{
  "vocab_size": 18747,
  "init_std_down": 0.00306,
  "lr_mult_qkv": 0.5,
  "warmup_steps": 209,
  "seq_len": 512
}
Each number is 500 + 50 x the weight over its row's rms, rounded and kept within 0 to 999. Layers, rows and columns count from 0. Numbers have three digits each. The size before them is the row's rms in percent of the matrix's.

# layer 9 MLP up, 1280x320, rms 0.068, rows 267-275, columns 160-319
087:551505497476567514480532529470484495550542461557496568599489452489539448443528492464541456489533450473447538470564541500488507583517467486524499475540556437544529542522420475492461458441496471467420480616533471493485545613591435465511542523478586530583496501478591512451461454515494555624528400443419528557535480476503556624449500582507455478522525509520428507450489450393486550443445510473536446636484425577526502383383562515473458517537471498484526392499582519449462515527460342
101:526485592540487523529501512447473491533490372540464513516468413512465449532527516487431508533576508494504473415492519482598519552481514535444482564521525484490532499531557488560573486384548424521526612442497567418355431567487492542500569475508446421490599458556576420572555516462467509476514516555559533451523570450479573480468472519515494524494573594442424474467472490533424468448514477459447516336523580481533433540495457576547503529477562561489507490511466493404598476553479514
095:526508574523455579489484480460567458502524584538569545520528544441489580414601457443510527582415513477519549507503526553432559448489503525421526472533474503443564515448430487552508482548456481482522516534619405447515585437544534377588505512498517544484550473464472483452490516498537578448496525463508473477519478469534449560494504480413470482470459436520444420506529549560424446484524526480478545514493542514508467434475483427433442550471539504493485434476592444422459469536569470
088:597502447418536496448486485581539505415455539557516558470474468497570574510526465499529436482542483496451475531439434493486474541486480450542565430612566515502370526382461478554454478512389501531458543535476469474494430486504463565550500523495530466540431543524469472493516459452390482512520564487464488564505566449510381521511512520453427647527577517404504527464480650449453543486447457448469422495466474533546480536442538524554504497484465490580545425499463412619409630612441542
116:578483512492396466480440498489499470477457503473500545496499508461615484528516470477560531516625439502491569464606559463458580508511473569478507482525580405559494532456397520425418441452538428560423438520465503474426583541495506512532445468564414562480575466416493466407573458508492487520477546568475518495551532453464514508505415608484439499485603556464459528534481503437485488490467398461456543489544529436567483547479564456466419534447452564487569521459437494529542432523473580
105:529478568523576555547621438428525408541458459582456527554631568392532511464525557479422526621491403415486532472501498526543521469502479549439495461439572495493473498463445520463370484510572518498558547521499517534554472478462523433493519475480498467463563415550505470489489576427525616454494403445468462507490437451473521457499496492380448523485422508520476580498518565571458488556456461515520530538462525533583505458469502526564496546502476507431401523556497499519463543612484483
114:478422479456357484471505501460595470531542456478530511529468522448456515519525513385516486568591550536467472441466441489411480485463509522349466471491532519468526526571504535506484428443544582588530553495496544446495497625447446405562485527505514462435478483481494508511552518552522532586595532408422560476589383433493522575516488540494435467483533404457488512546454500538433493551545541439496560530515479554459444430471551393465477442512521549501519445520494438452402543503470524
097:491535478513595409514524423528554497521490522479561519559585425521494510448423487457510466465528558543511450442494448466530448405543505474471494419489481446484509529377451469508543501498422505651426511461532539469544452500462455527580586418532458456448544426524615453488481485523503522500522539415377440535529467417615492516430533450446497521602460455509482480445560506507419576589524441499524500502424461405530463467500539531576547520474408534475544481498461466501394520447488525
100:576529472473438469571488527585519399428569513481614541530523494490458543473484497496536531514484470432506497502508519435475494427500497534537553455485546471475462544517493448488555452514422484407501540501465468458468455478518539587510444465542529414404411522473504411598535468445479493514582473425521486541576481479570468511506516461420510492559495484539404540462466534446475511452507525454520440503449472485537416558540564617454419488448517461528501401433495502548501585568462560
# layer 9 MLP down (transposed), 1280x320, rms 0.0634, rows 267-274, columns 160-319
087:594418455554556577505504544435527434477581544446524457433534451504445488531519358419527535464545478499563510510510488489459421512491488507464498475468469610480481527508445602452522570508474436541502567512483497484568568555491484547461578566593413492426574489475464517541486513445471543445566514467521543553505497508466428488517556398418490455556518493459387499507599509439425455455429482469466518448499518514598492584548485536510528484596446479457486566539474440537439432451535555
101:473544481485481562512482533498434515435531549481523544460536414492514497621571374408569509450514512518465480507573467569429455521461561443611549587565461604491516513543497498492437532532486592468492495472399485479478525535464434542527537463505508483473489464464526509474513507551444541376537568547596510586466538459529532465482366518527526475518513470505548579446459563483563553471526440556471431412463486464508470546461492502474548507415455574494507576453535467481494449521470502
090:483424488489517573524503548484532461469488467606562528472551521473493558546563472511542520482502532599502433523400509515512509512470544546628512522474497496447424552467465490539523454563426350414490572501548546480470533504488464439508520524517512560560466541534402457522496433543600473489453467579450488426477430527526524539540502399534565556500467454531481534530507508431555531605469466509565450522502498427478496499533555487592486563456469504480535549543562515548501531412477489
088:523513460508502559528491464509400493468548518508506520515533565470435496438461501555487512481487566462483476492428453491492510491410563474447458553430462443578552522559501487449504428521570484466466420451565481480536525479621475471402460568531571470572518494544549609421460540472532467530409521575527516511403465485499538367392466439496445497450396510508644460475491531401547610483486547500578619458527557558460609470485479426490451435505558422506440617548637507504464569383535457
132:503381501527485513506618516566476478568511462526481466549599386504541530452468571499413499491473472474519491494573442490500504556480507494518544421538490457466546496508460515517436523466465487546444467469578535415516497568504501442523506498433513510552503448525435549491454515508550517502525503500466487496501513549587578554466474536377569539518470404448481432573507421573426499423565418529549540417580596533433442513563490449482419507492472513430364512475532449424523509447531482
109:596525486480395491559572480480513528524506621548467545435490495520536557528590445458523493555493544576476479569487594496527436488591472606487543418556519574461518514465602562452438485429532466429445532488459508460479513478578472471563472483540482488542512477490502460471581522442496542620473534432515492577517490520478386527515530495532525489476512494522526415531518453500544506457492409517505546526633548551498470468670487485481557535385529529550458572545540454479576474514549593
116:536492462404416525557530449492463472488624468595523563529495507577503527549488569492459517500531458569479570529453544511500414507461449595502527452454560487474453492474485584528584460544514458511491474533517522513425485460518530552452391400511447443502509531494521477553507476439462531549545511440510552521503518570502536530396470575566495449375522491421529541554533476428513476506540457541420464603517573527460434475432455422522536431697535530506503467556461493558587535499465420
096:517450409504484523485520500549461488547602467590510495513451485481533505573499481454374576555349410491408467494421508597485500570538516515397449500494533560423525436491496585523499396518528529442509578562474497542584578549594398457483456444478513553545454411495494559546506444406484457588462575535478452498506387553438516536508419505450546536435448565419449468522559419445509485452533550543585489494526542568545548492542489486482417546461519482468493488508569461534544536548521428